config = dict(
    head_dim=32,
    d_mlp=192,
    norm_place='pre',
    attn_scale=0.324,
    bias='none',
    init_std_qkv=0.0463,
    init_std_o=0.0,
    lr=0.00588,
    beta1=0.93,
    final_lr_fraction=0.05,
)
Each number is 128 + 32 x the weight over its row's rms, rounded and kept within 0 to 255. Layers, rows and columns count from 0. Numbers have three digits each. The size before them is the row's rms in percent of the matrix's.

# layer 5 attention query, 96x64, rms 0.155, rows 86-95, columns 0-63
130:178138120079118114146153075131133139171108106096122112169149134136115113097166023068174098159099085075087123096145086158149136116108142071118155110124161103139137099127103144134119114192067116
117:139191130152088080107102130105078134141088102139092133141176159117145147112094088104177121170136153116201109195160073101109139104105151075126145128099167103117117127185152181153105167113166087
106:188164166135136124118077156096129126048167137104124146140150191127125145161163148174184113171087102137154146131185100111124157167105150095077190116114086111108109117108127125121163140050121155
101:126156084118093196162070164122100100183130184139158141105092075172127167172106164133149119158112140141156123131127160120105122109141136197115066210095107131105077123155137120148146159095100156
122:102128176141062052107113089136074150094097115188099123115134097158085145131106161083161151082114097112113123095111073097150117139198142117129161129106178086153151152122082153101094141177098135
131:105093140087128109062118153072131069133144141115147152141112171144100098111108102163133096118127149116093125143146047115130106055164106081130104150128082086175067162145158136133140157045130108
101:107122161128117110053141101133122182115113128230151172124164163113074128148080128114084143153133104107184120112135152077154091132204113118154111113138157112110147103152164114091140176148068142
114:158133112163098181141081187099112123137141115156123084137098118119198122104133140180132122106103124084140150112121133116119131147164094076145100097209099118120091071187132054156131094096145185
114:105157094184095153070091172123110083036098074146139095142169103103097156120076115176126138161105136192142146135107147065121131146122135153097070118165154077124111118138147122143142133151152167
099:159105144105098155088117116097130148147169104152146129095146141120113117164135132100114102121128167104100123129083115177202068136167107074181171094186135075165110098097090168095073134187094097
# layer 5 attention key, 96x64, rms 0.156, rows 86-95, columns 0-63
098:136112146087138120170162075097154092080141183178125154124163148123121078126106141182139126134092082124187106153122146160167102132126104074166179177081087148121169079143138107115074179130149157
099:114049094128177102102175115097174099122166111148093146122192149111114087110125113153170105149108099119160079081130094143136167108087141158113191109127142084175148108099124111094173136138161058
125:109108089138071097124114150120077151152109161170010075143107100073072094123115161081090131102137112170155129101113134126140174120124167137167065111131108145157130125084128138113112135142080128
096:115151147120152100125156080089167098155150135071153107136173086163092125181133148102155058185115045115112113137183117074134103114075117118124152111189112133095114098125148119126147087132089078
104:122089175130147122145137131076107114128064132162135196123103142178103123186118124209098175169125116116138114157110116205102151079124137170080164147112115090066149170121094131152145160118110122
115:084125123143144058106180165125132157110126136086121150078169119140112112106118126123181100154135162128169133171164066106082107118114129117098129132165156207149128116150207216116157146132143099
103:136131096208141111141106075102157162123109145088192157165105111095138087090192131149166073179093119078124132082184097115124158143128125137127093120117132085102156125096098194101117175118137108
105:090096127122125130116093149135126179163122130092074072129156122063113148207126146133080095103174164172081127167114139146160137143151114119083093175177190176120155155139102173108127104137134174
110:140077128184184151098142075081145128083130169140070116130129103078053111108193137148140145157104136095099132169111063111108155138084106138178107098136112095178125112095121103086125146140086141
090:128100137114129099172123099095071194134123133167130073114152132174122081132121132191087160106123114103102108109100133137184125099136152114071108137182182150070197105163172143103103072141147130
# layer 5 attention value, 96x64, rms 0.21, rows 64-95, columns 0-63
059:141151150118152119120134134140119091129187109077123112154110165152086070110096131138134105138151120129101174066155144173089055127149124190024130119069155117089158110144083154131152129092118107
073:156138123083105104090115104161090093134104207159148135211130137109081092096188091148138103147124115126120107103092067119112150101119141120126089110123066150123128075126104105102126170093093053
074:142082106183096163124135089150032091141124161153108098125148152123106135143145128173182136142104150146182119138124127156135130116142107040125085140106102161168194081159174113145096172152154145
078:113114104099138117100130181115135158109172211164073092155169115164084191110164164067137161097074115163102129145090138122107131168123097128151142159148189162152141079114093160101130114084125141
076:208141141095177222128156074119127138161110102129132168137124133078168052139154098167103185111137108151165111116142146154115115142046124091106138164133111118084123125107123107143090100147108112
082:125107156088154163135095128178131118123192173165123167125168108142136126126109087144121176085063102122118159153138191064116155082157119095180140135163118106128170181136169122157110192139175157
071:094123172074193136095011196156124103122170160137121177153126153102136112132130159138123089112135125160158166146118117113089128114133166074186109126098111105155098142123141129181128075143124143
058:133125166154178109097115138143107153105113080138143150090114067134066116140137149154096131083155195124124090169133070134155169130083096118103129142134159130205117113097134077110050102141173173
080:160100139152126127116103111137064214090122099159140131082125105161057134124166107143147127142151150185116156127102129185158152134132103106067159122115204137105128113168078084074093150157155128
089:100143099098036102108101113170097132109149167168094111084144130115087179163189132101115129110153173164088096148149099089128125178140131115168126098113147106125143099055115134093170199126125152
074:098175100143058126089143154083126128099151113144076158084151155118103137143097243093138089102094087171114097118160122126099096156114160122110097133143166191158111094112087133115164102139129141
066:148142161092151137147131123140136162113116159135123109142078097105174101090204104113076161111158158099077070140085095150139140102153121135112123182137206119103124128043110081083115117150075116
066:135144121089095176123149176163075135107111132150133106074066141113186130150083130158075132102137152143076087123133064112133133160144146160119174092158105103119098120112135158141124212173175076
099:074089105096104116109084157165120105137166184148083126070170149121122129189166158123145163082115111180166115154133089092182138157149074089122119162136101127171084126115134141131086139115144053
070:160153120131155122108109085148154176172176094106196158156134132129144119069138078152152079171126134077183134047146138176124167135187149152172151105138064124126133084137121147114139086125117116
063:071109138135092167062116148104124187098185090103082128076102084140123187170113102101141132150151139135131127115172159130072136128179117145162170122154107161157135134075114045134134104143167147
066:171138111096122135185163072146102125149154140152071117125087148167143154088127141117118092181097102062154178082103132170117122108084169151155102132139116146158167128091106097092164103194133196
075:134127157164132039132128089113098143093132067162173173131103110151150122134157130153103137103150080117131101122096069096126120131139115100067183169100129141027116141112115126149089074167120105
069:117065134144087122155082107112118152092110182160138159167116194095185119120090160136147142186089140123095168088171098112074171095092122091119084069113135085166145141149131126141115140094098087
074:158128174171100045168158130080152156144118113094101088153129131138128148131119108166104121159163135130143171122130162163146061084112157167129110105092146155040166124204101115125174099117152108
066:117140134155198119121074136037148165158152125109114159170105178168125139150127177157120186161142088145094189140126161129103178085121066132101122144153080129121147128127107130139176128083126176
073:143110123106145120157105135101134133105165255142115091093174113128142163121132126128116159111121093176133094112069123153169201151126085107149126167146171132128122141127150100107041102133142103
065:156131096164141161165128082070117078154089182103179122130217131111104188095185125119160107185142118087137113135173123101108097118142134161151098151112080176082136159123128168124150122124109167
080:115109163164189066213134043123121142144147169132163121147116122177119127099128134131177125146137108102146111102131200104114149147088153127142153105141089133068158135147151108065157125089103181
061:126166102107127080084167118112102028125127165112084141167206129105116120129118157111150078114094093183105133150119152148127101074100183076158149185103109102142093097112128140141151127135108170
070:134158157083075159129106117137076103157182088234110170111078133110136146143101129128131131075121145088066120110112085116171079099140076101165084109125127130137126082146138143148104129144181117
068:109145188175142203137117080156137135192100094137124120118100098089153105143100113131154158162155111095146140094118150105110107131142106147149120117102172105131107224100165071140109032125133138
055:103129102148122086137116106042145116134136105147138188098079106114131107148185147146150161125168145158129094086069145150158087136186110103110082192159184145109118173115105198104096135101138125
072:130094084049089049089192098127175099148073122093156129092203129106137175139147115134134146129067113140140138140124163156130150108123110121125151120098120063103125165077090157156108155119116134
077:095139161102110128094136154117110040091078140159132170145167135123093112167107055167123118091110100135149069130144053096087098094149141091100104127149133199163133162117115147164083133118126156
065:112136127155070145087059162099147131113120065133218070079089126135076106137141146080116112106141099138114132174118109118137115119163065111087122096134127158123125104147093064094129115180089125
067:104135152098107143082155104112147146206059101118078159134098146129074150167132131130178112139058136139171091165106114111110118086144145173101085143120137138136074144077095098114137096148155203
# layer 5 attention output (transposed), 96x64, rms 0.192, rows 64-95, columns 0-63
071:144075163102125098122176174108138083106052152168091110142094118154197136127125076097128149126133108121141073084104096120188096144129168153094112090157134135211126113123098082164101119129162119
063:128090153142111088167131149179145059123110163114075078082143053130124173128124123144124136103147160158098160118177115073121129101148129134130149144187117107090180094036130105138074123132143114
073:109134133098162114117070180136182153136129109199067118095122076152192141100150159169149152132147145153086108130154087133139167128139108174136161180070138137105100172062159106152148143087154141
074:106159118143145188101115104161127143096091141061194167056116095141095101159162124116096086114127155149103106143120143094126132089171136203166075140142116104188118154073108109106124133176097146
082:111113161123096088192093156112172095128120110112139122092103205165133103129100174164114135166095122013115109130102139089170133140099103120115163086122134136118189116175146118146147160127175154
076:103147134125140123128110218072163165122107155122186102101146112069077115136141152158118116188107190095119094121157114099148143131150062145151160144104089105123083108130092143095128165050144110
066:085146104079138138130165048087145166117090105140160128145167106155088137093141113117171082123109130087131164140160153052139160154092045137114151149164136165177139089080074122127142142129107136
059:119178078095137127078140113163090144084152137125080116132088130148123126191079158094051145155144106175110112123111156086095125117171114109100170124102138125107128203163144113113184114079177169
075:129113108084141138089097190080141112107126102122082130169082196137109127158088161112095109130118139138092131169101185162144095155164101129138206193083160126141093107106094137150155178169122161
093:071140161156172113061098180174118153100094096083086110087120116123067133148148123077142127105135163150073132149128125160106118100202151111147126197102129156130119138087135156087134081109079104
069:105101113119128189112086086126114181142135104126094151097121152151098107122190064067134110083135118142088109141044092104165136107149172145141116118140167153177131149133140123070131065165082158
064:108103126148087100161144117132164118152139058083122195126078136136106094206073155123132116151120127105141142120141182126143065105111144104135154090101116132148165137095065157133092140187175067
069:114112122181086096081094163115154144138050074150136112144128151129132115162127125103165172193116154124128106136124126099167103118198153096174096149085147089045102108165135124137175154171157123
086:084130109148168104081123114131114174080121116176159089048108063184070160130123159168123155137161140146112123113113118117127166126102097164186110201143163088117107150098152120070156117128132153
068:133132137075113128150152140131121071158076197118114118195133146095094115087089172094147089094131094099127169167141141104134127116077078124107117117179093134012139109164114149146113131135112137
063:119165119120156098123123116176092127087147104114150178184074094183096129131152152058111108155130172136151145171149081169135097136107102115130101147115151107105075155158142154115179069062069111
067:078140166129171144152128127100188112186121114120060139159141145091189082141174078139174101092121111111106087147106110190098150128127073097137171148090130139137138137126187147151105102104189102
068:127082119073146160181156104077114112105108097093127124136133136139087136195102141203136104150117118128138148105114127202160058131086180116116147130160213101105117112156128131142181118107173141
068:161137192137190121115116131121146045168231134125160116187147115138149171088154074182167147166115145133142157116128126067122148112114131183146137105128117177118153132072142125140119126122114114
076:177123118094109174198128155106108111143137158132125125158162127115127155071102081083148172051143128100152107116122156185128093163133179106124137099123149124206160090130136163182139150160092075
068:160127107110121120194180079153112066147156195091167122157163167132082109069160158161134024142156128125146104127117162111105152141097134185145126136148157154170112126133117113094156085122136117
064:113104053133153134097104100147151166131126132164196137122089100149137097161111123226130151182113158136101078131131184089131148099095079124192118150102105109126139125102135127116147193132113187
065:139123133102129162080140115185186140113179183125107086115154118062140102102131123180143057087109142145154124106117101147127197071097158075152105095180150130109140121103165151115116111072116167
076:155100127096145151161180182126125012173148166064143130120149139093140111103134119180126139100126138121113114130206116181071162172116141125107140159135113163137132141170110137071134160104105126
062:118109122139105120149112098117135218138093118157104161095142089146162085140192093144122127097116118158066141089101134140141187159134091135149138099157131188160176095073110065127081098101085154
081:138135078129140087096064181095105145112056107149081085079097138106161142150149100143147130203117159157079080161095096120126139110138122165091147112111162062100097122119152124143146151143166075
064:143122102090150074134130110094132125081199134111153138150099151129164155088159117165106144219116103112170153171143109207146101141043096117093118083110145152107122120165134165104116153105163121
051:131082077151115104147123132127065121119089052123130141112066172119120158128111115197123097066191097176122096138136137146165139155074138186105129110060155121140165171151092133134144112156134119
059:154163204199147163121088126118135188125179117112147094142157145133125090110131144162091105032148123144075171083094162132150097127097115137137123158140086169140126092128138167156132117068130162
072:129106119144138136099146101106123168090147049160102090080120087160128186166155131148111189106149176163130126079157074109200097116164114121071128098123120098119124098128152140128108072059150126
068:117109068127120115111114066108114136145165129157058145119122176114108151141087163102141057102113162141103138159098155166129098111123185122066147208153176112158089116087103180101091155142125142
067:101162124108116129123105096127124136120222091114104139093147155114127095114162132074119103029167086119089121151137119124157081151098144101139183122114117152126081114140138191109146059149190144
# layer 5 MLP gate, 192x64, rms 0.185, rows 0-43, columns 0-63
077:144159132167174154126084091136184114103131107159145104116163137073100073151143164212116085144124145130131169143143161118190118142154101087140055121124139148082149154056104149162108098085137129
107:174143078194148194114130090156162172128108128160104103140107115102095150147158072098165111159181159119143130121114085089153169101095118093096128120126088108049164108062103122119171123124147159
110:111157162122162117153156148190075107123136126177109098087073101160213142107125102175121085140131147158117130078156100170122107139149099118174096081129139151099117192077141096173107092159143098
100:129147158090130122131183115113131089157097154135132154123103059167170135061093115179146131155167117130121090088115121101097156099140090102076118206084110109126125151078135064081129077161098114
106:167163087147094161129116092108217137085178063142110089141147199112116121121155159117121164111125118168192068111137137109134086130094080122133139109100143170171085143175143127118112127098132082
105:064153147109094088072117089154100130149125167063125079149111119112105142078172126148145103185174096097109163154104124133083133107165184108101177131133114068094112149156139091160091103183126115
089:160167121108122133190190094105134077134088081130119068139156084179141137151086099162121100135098153138041161139149136111195113137127113144121119093135193144110096146095163092074160126133149122
106:133116111140173154163166076120082156127107153142192119166141091142077126125159111112109121132136142030171104207144078107121148155105141184094121073185163123135160099089135107147134106115116133
095:104136173137103145102153129114139160108149129144153073072118134088075146113083096159077124117206116107060126096104112119153142147129121136103170100190084168100137093138131193142079168175158155
100:128101129093104098173147140094195118138152094128122140157082109198109097132140184161171119138137111162105136136065113124202158166182089095113166137087146137148119076102110158124048105125121132
103:106138116118139215141107077117106099097135053130115110122105142154102126118118050107152154112132085141118077119216170155098166164141164100121113101115114164134087084097128160111162172087139152
098:147067098112126138089124096195158056117145157055164173126135166142079150106112153087153109104155137181160153100072129137152107187134125168127168114130146126127085169174121164131109160100130091
094:132179071151102191123193128157216136076122162126143102043132102083083138171137110185119092163105135112114130112159127146076125129140163174125097099146120129133122125073158122157158124130127128
106:086084104151161088130207133121112142072140113132128168095130095168138159142205113134200078107177181124108113177116152114173145173143113172143146104096092147141135125120095110173155152155136092
099:127139158119165046165054072101074103104108120122089114098084088138175111118126135119078145152126120115117109114069092142147103182197138117132185144134099110100140081123142094165095129102102159
091:116132135131108178150190127145125120122135033167098083117179150093126140168178121107187116141133151047120157163134111101125086081155100106141142168150098078121148141153088122139150091089179132
092:080157109123133121109112169143089134159182143074146173145150146135125117150101153063149081168135116127077147137078144126140097111128142120142076124123046089083108124168122099042073099115150094
083:141137124187135136128144149094115124091129059142125099137094165101079123119091110177129060103159138120119137121215144123154180109129182080112120114055062129178136138141133149133092076162123106
096:100159179110098130088126081115138164132170082165118143137140143078130146084142189144159071093167095119072110107063083084127136090194123159136115125201110109127117137100081131115104097113117102
120:157091113088170093102192127128073121080076119105158126114168060147150098116109101087189164097123154138140123136195140061094136145157120084124135078147142141135079115136100095114126171153172130
091:113039143125173124144126167196129164066132102090137055139080109106132101119157104146109139134138155121153141087110156100144125127166114130150042086135087200140104142136122132077121111124165152
087:076137139147113074080147134148120092103130100085080144110100122125174069130099097162136108076097129168110129117114081157153102100163068162158133096185103096099092135102196067130113143093089110
104:057103130113128117118091148144125113147118131158153097144121117125168086151200160117194099139166092136141128118048077092121093152053183131130147095133172180145140130135124128148198123154168139
085:127200115138110135092137142172122199093120123178157173066158126152104122149185149104160114120170178089122162133166131115137110138149137152147086183139131101173112127044125117093071139151128087
102:074208139110131117089155173141098159141109156133133164110140103108155166070170122089113104116184151149165129155115056108096140112144174067184092107167113167134132116126088096139115090101080110
107:102106136139124102111149111112155160132096160121162102106171129115143171129130097131173154148143111107077157120121172121163155075153122145048056073143118072129164192149165158112160188165143179
115:127165145144130123142105156112194140091127131160114157087082083126187145124180110140040129120119182193090106100095101174159127086160099138135082122104157179139113078138131084127090108090114119
109:123125151117100134156114129118101128157161138092121165136072133122097081091168155080142223170115152150166156108138121089158075149164147077141128144117152166042131190106122086095134136105102091
094:122097123167135131136158154158086077144178095155124117132145100185113118093164107096115109087123189155175071163086086140156121144127126122079161108147074132210166172165100126160084104107140096
112:120139164118155160114105133128138173100166135153151130123178094110125105137088168068124187101179155094126154106156144088141072136085109102062152084110183131125081156143051071134102152086121118
115:132115109192138166120197086149150107121152125113108151101132115216085082145177144128116201115115085107144099156089133132126235119107115114147148133126100096117130112104130142115122180166152166
093:151081130163097135113143082129099142112154072132080147156097129072135136081130109124148137074135088108138072146098117131043101138109119141111142100108105107122100088102110191098035179090142139
093:098085093148174079125103126155127124124170131133149125131124109148090143101077040140106134179123165124035176144109136133175108145103122138153120204078121148109162090153124143112127059109106107
093:077134171099104119149172069130161157145140134166185156158146153138121131078108125129112127109118135139083167181147072077162141129177140180169103123164132135060144071152128163132098062130087149
102:132135177161073138156112136209147096138139131184110177152061110158074087088157152155067134147123174190117166111125083130140119162106124109145145148146118106158119112078116126093190124172120115
090:099171128139120088071087140142035095117117111176125161157100142169143195169151107097080115188138118153130105109178122156142156167139191122105173089096109150169139104102108142123134152175111129
118:160126158196136157122125134105099137187090165130149140195070127150112171166086088104157141130112125070146102126120154022132132124091098098087123124098158142139082161135158102152156097099157108
096:136172127178080156165112124089096188160127135139206126112148053142087151101118071101085166152145127135147154121113128061133182123150187147124136138118119146166123150092168077087124167103123111
088:130145117118068117118108077132083104109136170127141138123094163153175099141128102155157110165102101133148085061147132134085137085168145119178000168163132098128101143134117123131128108108154164
074:068113137163141174103122186156098153155106117180118126059173155132126125161178101121169121147137102111188176116131155157074173112074142105137089126160153126143079169153167087103107107177123102
095:100144177125109130122163136141178106086132111089142069053194100127158147142119067153100140165133162118173137111082127166152086122163173117126149076141112133102123110107046180142102110093159115
088:170180102117082127138089122131132132123197084132092105099095129076085146111131114117077101115105143132101126133207067133176146096140102127141109173114141160173119140045100133079086130150140078
092:105121146118141102116103132102121167146086080104092144115151107125163042121180143138175192131066146149090121122191155142165179139138178131104134177099151151120132198067152103123094104107142137
092:083143131144080094124121059139109166112095101104103106141077112134144071131172080115181143095153161145100089183099127103180140103145079152145108130138205156076146109085109096088105153108103100
# layer 5 MLP up, 192x64, rms 0.184, rows 0-42, columns 0-63
092:131124183098137119162121098182145107141149133110123143101148116160063109139067091144091141072093075121080093068130127108204109117168113134082098088130097095123140055139135114141125160097183121
103:116144151156109118085110078102135139144116158129064083154188086099103199157077130144086145146117116135159119102124081130139106168139091105132210162148157116140120126047112083141149068142150112
126:115111146145098110092167144140190125166136158139129120085084194167144108151136110131190117174056136117122135080104095104095107173136089114069140102052097106067103130096112155077139114118118122
097:180144138139149179037137093095124119085164154142166103120101195144139140141181121133105121080105114070181072110173185077155135116097148108187114096138136115112107098162114111134133161121143128
101:117178087087118162148126092117090129129048069131087100164116115086125098153128129157147143105189122137137128128091134150134133111047094132086205105143088122195130145091105066161133134138123117
101:164138132168142141133130051081143127120135100124169143150123105181126129146116108170050174045109085161130108137149160133147129151121187161124150149130136156213157117092078079120116105155113155
092:142112115147092099190146128113209158099085064128140033191109143140103111130094124159129149143107097147125164146120128089153139132152172108137127117155151113094118135230113154124161102146158113
092:153110068138154167144156098177172134067118066166159131086134151079129092179100097132104137185117141101148149079178081078143102129122138129112132149109094094149123093136119120110113194197127097
091:072109132205131155094188046143088140113104163116141145136132057118118137132115121179123097080206138146183058168138126150137140089100128122162124098155114143154113124092120111115119125090114156
108:116201166107134151121090151174179071188128145156161143142134107177127102191110110122168163136142131189105087142122130129114165181151106102174193173132155062116109155115125110135100163130144149
101:159150118164176142149130116147066112130115099122129128106118146108126083089106173122178197157113118116099232136162107181167126171122126171112121131093105122158114112138152170054158188145107115
090:175065135065074119076158126120177133124171125108070131114099134213106166139107150124138129143098111121116170130154100102147057118113108154087133128116180150131116124184130137091119098100063163
095:123171137106072102085142114163136135163101137152084104034141100165142160125130089174162143178132133109131131171079123105112096120165088109200072135113159174150164093093131130170127124073117124
100:091133074140181095144129128131128161122114095173126081123116042119129145149107081142057193102156138139153143061108135113113070104174136172144096127164162092096176127134140123162084108153152103
096:112115133148133081148109035173117131087155077118130155112091072099198085209134160152124134143121138121122108194087126131147135167100116124147136148148092053167097103101137114102131152145142147
084:118120134101138058131201126125145116126073152144132150127158065128110125082140168118159153151160054127134117161111119121100124134135115158174096142120159112086146149080116120038152140044078121
104:167146113188144159146150166180166165156125143152209149103152105143190118126106068108128144114107138114162153147139066146163134100140114154118078107114104152137148121146108189130150027146147142
104:109122107124137141116216156153138079078112141092115143146094177104037059109136118125062088110136149157106127098132117127150170067112155102128128108143071118139124094110137129098093171178158120
085:090134092155093153069119153134092139139113160228109183062148128175154129107207098111150160108099109128129136124183119131139116169129082143132117129157120169091118127116109135176099068157126095
104:133115138156153129135151136116105160150071155134143131112165089126169116163153094124140149087218157134169090190196188082152154091147151094078111102159137153181100156126116113159142141121191106
098:073164169131095170174103074113128127151155103147072132147148113112157125135122165124082080120137140166143144090164167140107160083123105121080149122056088166171156096173200094112126071135135123
098:096132128119127141150066143157099188111149087153199099128091180111133098171126061125099098132163108127089085054164109121170101094154122207112107116180169156116114123117125136100159141112110107
093:153164141119163129205129153092117166148176138106122107160103083098161155096168118117140123159181116160115091126056143186152099131152150109115148185191200189124173141152138141132127135141123093
090:117140135112092140077141106107117136094116058108159134092182164248127170146117117088093080138120166091147148134182105113119129131137135146140121136071130126159156192098112160128143100086178124
105:177099111114077181168175124071098125112095089153185110134122118131116150104126102132135118102100085062095142150134147113154111186115118173085113176136201113168140127101103078109194082130141136
103:139089108104203116156167203056092148183157109127119106159109108116143169140200120115156082145114124109119177116174135092173112081147144171123157131113119119104152102196124090106099134111130104
106:078134160161121091156202176191098171133143133085120101104094141092149121134154116132166050148133082146110132147111156147145137129082089147100148135096189118123208080155107093123139154107088120
114:159115140114119132093061138177136103141116176164105093115121108098105071123110103112101144128138120140116220123145064190114097163166163160155108129115084130191118112143138135192064133092105157
092:199140127137123142121159092177142160112159105105155120098180148107116098165098086053173130125092135168158119142217138149098121132179107090148141124119060067131139167117145136136144166094141087
097:117071177138158169161182150144166115138131110135159185138131143171143053106149128123133137112160133115086118136118121168160161091102189095110140147152146132126135092220129088085120064096144178
099:174164149170080116174124126107134088158132139087168205139142129136136109082101085081100175110115088157150099074069117113124135113146089103115137178181160157074101137124151102110124122197099139
106:178127099155156180139124098183163126000121086119127157093080131112089146153104142128097125114150129086170122119095150162127141129097143116134133134121107094126103100160076103165082129085094143
099:141182083132125180124105142119162127132078109149093062116157150121134095161134183183179167087127047158132109155112167134134113067178124068126095083126159115135110181130129083104104122134121141
092:094141076161169137167161138142140147133165155146124147207102099180184155190186118118139156124135148100192096201107197161145159135133148102124157117122173144090085168123122130136128132100129147
092:123109157095138113133155126126113127110111093122168188090158094140180153183192157128108143057119086163130112172093122143086141103131128073102168163143050119065138104141137079136170161102159113
096:125114128160146120206178120166131173101149095094093071101134162134136120145140213124194133124132084124093125113090161164139111160150066090146106155145133137160124117206160172095140146167122141
116:074122154100103145132132116118149110107124164092111170066154125133142090041116200091105108119107074159096181198156146119114109135153140152148179078148156078098161087100132120155123118163127152
108:084048090119182090137097211146131095149181092139138117131126184129139103101137124137159170134129157111116140160090166117176134154155149164089100132096144114115177187103087105109093155165104170
089:124154123119068170140128126069117130172123153105099154173090104134174122179067166115103123105156136164153099129130092106120147070167126104166131110198140048089094087141117096129113084145177149
084:171173129135188112131149072097167146115166117107123138151085090171140115115117158116095110082106145161091110142114094126098091102182145080159183154132148171105169118210117158161156181150113079
086:083092134118108179082135141136108121133116115133144082064118056099100106154087065141115095176109179110146155112065141108141053059128156121141157102105103104122144092132107106101082159095114108
088:088104153107131175133097077112101133163116139070122036129146164159169052131099124162154113124109126105098134199135107128137117125112148088147096130112124203088124100114128085064116140138163087
094:099076097113131128124211112140087100166130132128119105222165115134177163144136171129125178144162123155152152145131184148150136140161150124161119113146090126075147136156142136124147224152185126
# layer 5 MLP down (transposed), 192x64, rms 0.256, rows 0-42, columns 0-63
087:120100168111144160086087054162092164153123063133109156075164133131092127161105159144143158134118164186091127071107085105143160105185101144087105170136125118094099135167171124135087137108180102
098:155127113147119161169135122164137150086157156119160198136048111158087131142104111136085056144168164128154126123100127110124142160132145079133088185058086122083130096079150145127198115130133151
108:097114110102170112093101092130092102134124116123151059144158113152114170145066107030123118162178114125069209117121127133181126130090134165131109169146128090105191128175124155122134145126142103
106:139133078099080140171212123112170004083119163113072140082102111153094115131097143163119110135132140126159146089121099109145131109113118167074165086146141147146089107146150115131108125151137157
093:131197182119050086151102099173140173136182058108093110117136137126112129080106178100161155159108137092158111099123096180165160110111142159148129151134107118150176123103118167124116134164186164
103:183133103100138110129141121130133116111112131148169117182145157109197173126136103057166111169144149077143136196143162124124078195112077133150141076070188145120077101179143116153134127137125138
094:110114111110134130153115129158189166120071109143094108129118163116108154107096155112134147112122096159154111111134099189127100075144113116156144048167117197079081078205166153122174131091155096
096:087123150111084146119107117098130184128117103087101131114059157121136027092117149153093082086124141125067146119073113171123143105188102175086118072157111123105177137096122100110141109120150133
089:086161167111056105157163177107191152106136141108143140126138187096156097107147165188118070148179130121092164097090137098081139113108145081136146099131098147125068114126090134129098163187121151
105:096199174091115125133109112181203156152134108133131159120111135195128201170091150199146161127138133152126117173142142085110141154149156093184096129138138142159052121107114144131161157146138140
099:081102118190175092151150121161097109158099105106117140043084130163146113120213127109098192193092148105125153179136133118159117189109127109130087115111084147107119092166162121116109141124126115
095:147109136124153093109090103147112170157081166156131146068157106120083154152101123133203140120164126114186086091141091185067158177145096169149138074104111137113130123051149131156087141106115109
095:153148142145062180109117087177127132097131130149096085080099176149104118141114103076073187102140104166134155083114079126129079097123126096124168099146156095093131074180175173145151108084122132
106:105135132114097165120151120116150091121108102141143127151141107132133142101102172124151122077097143144128237144111161076113168100102141059163075111152202103169132146181129157137164089161170174
102:155091088125162156083138140056118114096171108152096137056233155090158067111117163136123118118120168130118150137118182185143118060153165153119110144147121161097107126157135131109129145145137106
095:168098143109129104142096140084073131123123176149112132154087129121114135158097120173132159162122131145207099095098102062113144130093133127106151121043128123160065086074168179097082126104088119
105:140094137130125089111147068077080159091090140126077124173117100146130163135125153160148095135104148180123132107148157091086098167110106122109220104145135133083091135110091144123154231107133099
095:112133152146123161150143233119143143141071154188134127113114188165101088178163100103067176147108135147088130139119153101115161075152128097171144154109131121108119074112161122111073138169136091
093:114140042167133125138098203059195157111128142116129134129175128101133151163158171161150186135107086160195143201106167136148150173124106155144115118106138113155133131142162107086115155143138144
115:108138087100127163124101157129132090132132140085177114083150110084107098146107159069155039095170138078137147186116158139093145163123104180165149160126113109122152143175093094158102205147121144
100:194119136162152122111128100088123039145158130153127132126094135151106168092128141136151121211162184151142172095119152056088179159099073110180167172122136161107122156125138146113154148118138126
096:175148145112100150142169102154107102107153109117143128095139136128113121075153086077098128078093107221064125112189127191108136171129124146156151147095119168138151093190088122135177152145120176
095:197178087159104126130141132153138165123145111137116112151152133157143101073102111189125124160115141118076095196154161198128181102102125186127140097137122074060131107069135075107105129112132116
091:108153089184120187093101127130072165077098118185090087122074123093094103162135162151164126121071163175129134130096105134154131098157107128180130141139146096122106100091180116101076086109072135
113:083111114106126175142140118113033054093119110159122086156113110115127200165127149127072157124152118123119101182098169091071122091119104071133090071144114101153131146134095115104171145116117125
095:161078162186142123155132136126133109106147148114217121114075107118140102061147086096158137167131145121131047149171133127094061117137105160133142130141141212099177171118115130155146096143134117
108:185064205137151098115164099141147109134160169087105110150150112182135128137092096095166105080111155137160134153162114108122140176153098164105134157156131150171186126085145150153207104155102162
110:111139077185099137152150125114067140040156110119100144156088131110136205095166101138179132086144159144115103127138186053116144150123151094130135112132130143076086087112130158155106141133127069
095:086104146078099136154163078131168094082070123109133042167126133108109117125112118165092127128129121119063183110112138119160130083107195129103133120182098177127118125166104189173096138117118165
105:122116086147149070117185122086129081165106134103063121119085193098159123139128119134145076172103091066162108157072125188124144118153153133160104166126087144096143093159166145095130124135072155
099:156128124051123135164120111080077116145107138154157144089131104124145161127081176125129131089129144140168133081120091214152130127090108164092116110118164142163148131128224125068157087128114178
099:108115150131128169147095096157097179108088165149160093175134111076112186089086136133117117122129078074177057182116172160178065137100127126162134101157139138141117094130061144153109126101117141
101:071104184135153079158085143184065110125149188123120150131193095124139157106138096073086116162110149133076119143139108128128115155091158154130147158169111157128119122156194152078087115114105069
087:138137161114063084059126101117151138148110093107066175119132167108077147118117135123138166148161165105099151123106162034121104148064141060106130139138151125090084144151103125090156079119136137
100:120095083112155112100095087119139141106120121083122166117182108122147141158079066127168124110145075118086097194103139190122130139130103179086167092114141175087130101125161130160138078071114190
096:177098145168157153217154100166164153130202158099163110141124126197118138117101154152135149138167144121134140141128115104091122072089101163105098154071131083151086140075147152154148159132091171
108:124198109076092130112136086131161146065156099151126205085158089139136125127141146161114140133098114200113159128110096128166174123152156146100124150137108055104119085115083121158073158139134072
110:118137090141132123139126105178091073113092083101135087180154157117098183086122163084105128143158140114156136106123183113121080121119124149121143082127113155157099057143070143128071138033098133
089:119151051101133151100094104100099164181088147141129105118131150153101110186124170096127111124179076118149109123073124194140106080155139126206106187099114153124076130155131116107153082102095118
084:119140071154135141116128144151145126114067125074151080158058122143143130105151106112146119169116141138083138123145129191129198150091120135125095122133111051087196118083122104171136124054145176
089:075107164090097155088110131127127153136107119160145105103196143112117174123109184110076108168119157119107129151045122104221129113204140107123121161134140093109122121154060171127127153114147147
089:158132086111130121151102113153139129125097148107134113124120102152164147136061155146107141080065123123169104204177114169146093151141096132137186160171142145105144087049178091086136115196124162
093:140112157154127170191093164157176110185151115104091167120087176079110112123138163104150086095132114147124109133102047134076167086085146085128102149121130146170174146131107185162093147103140159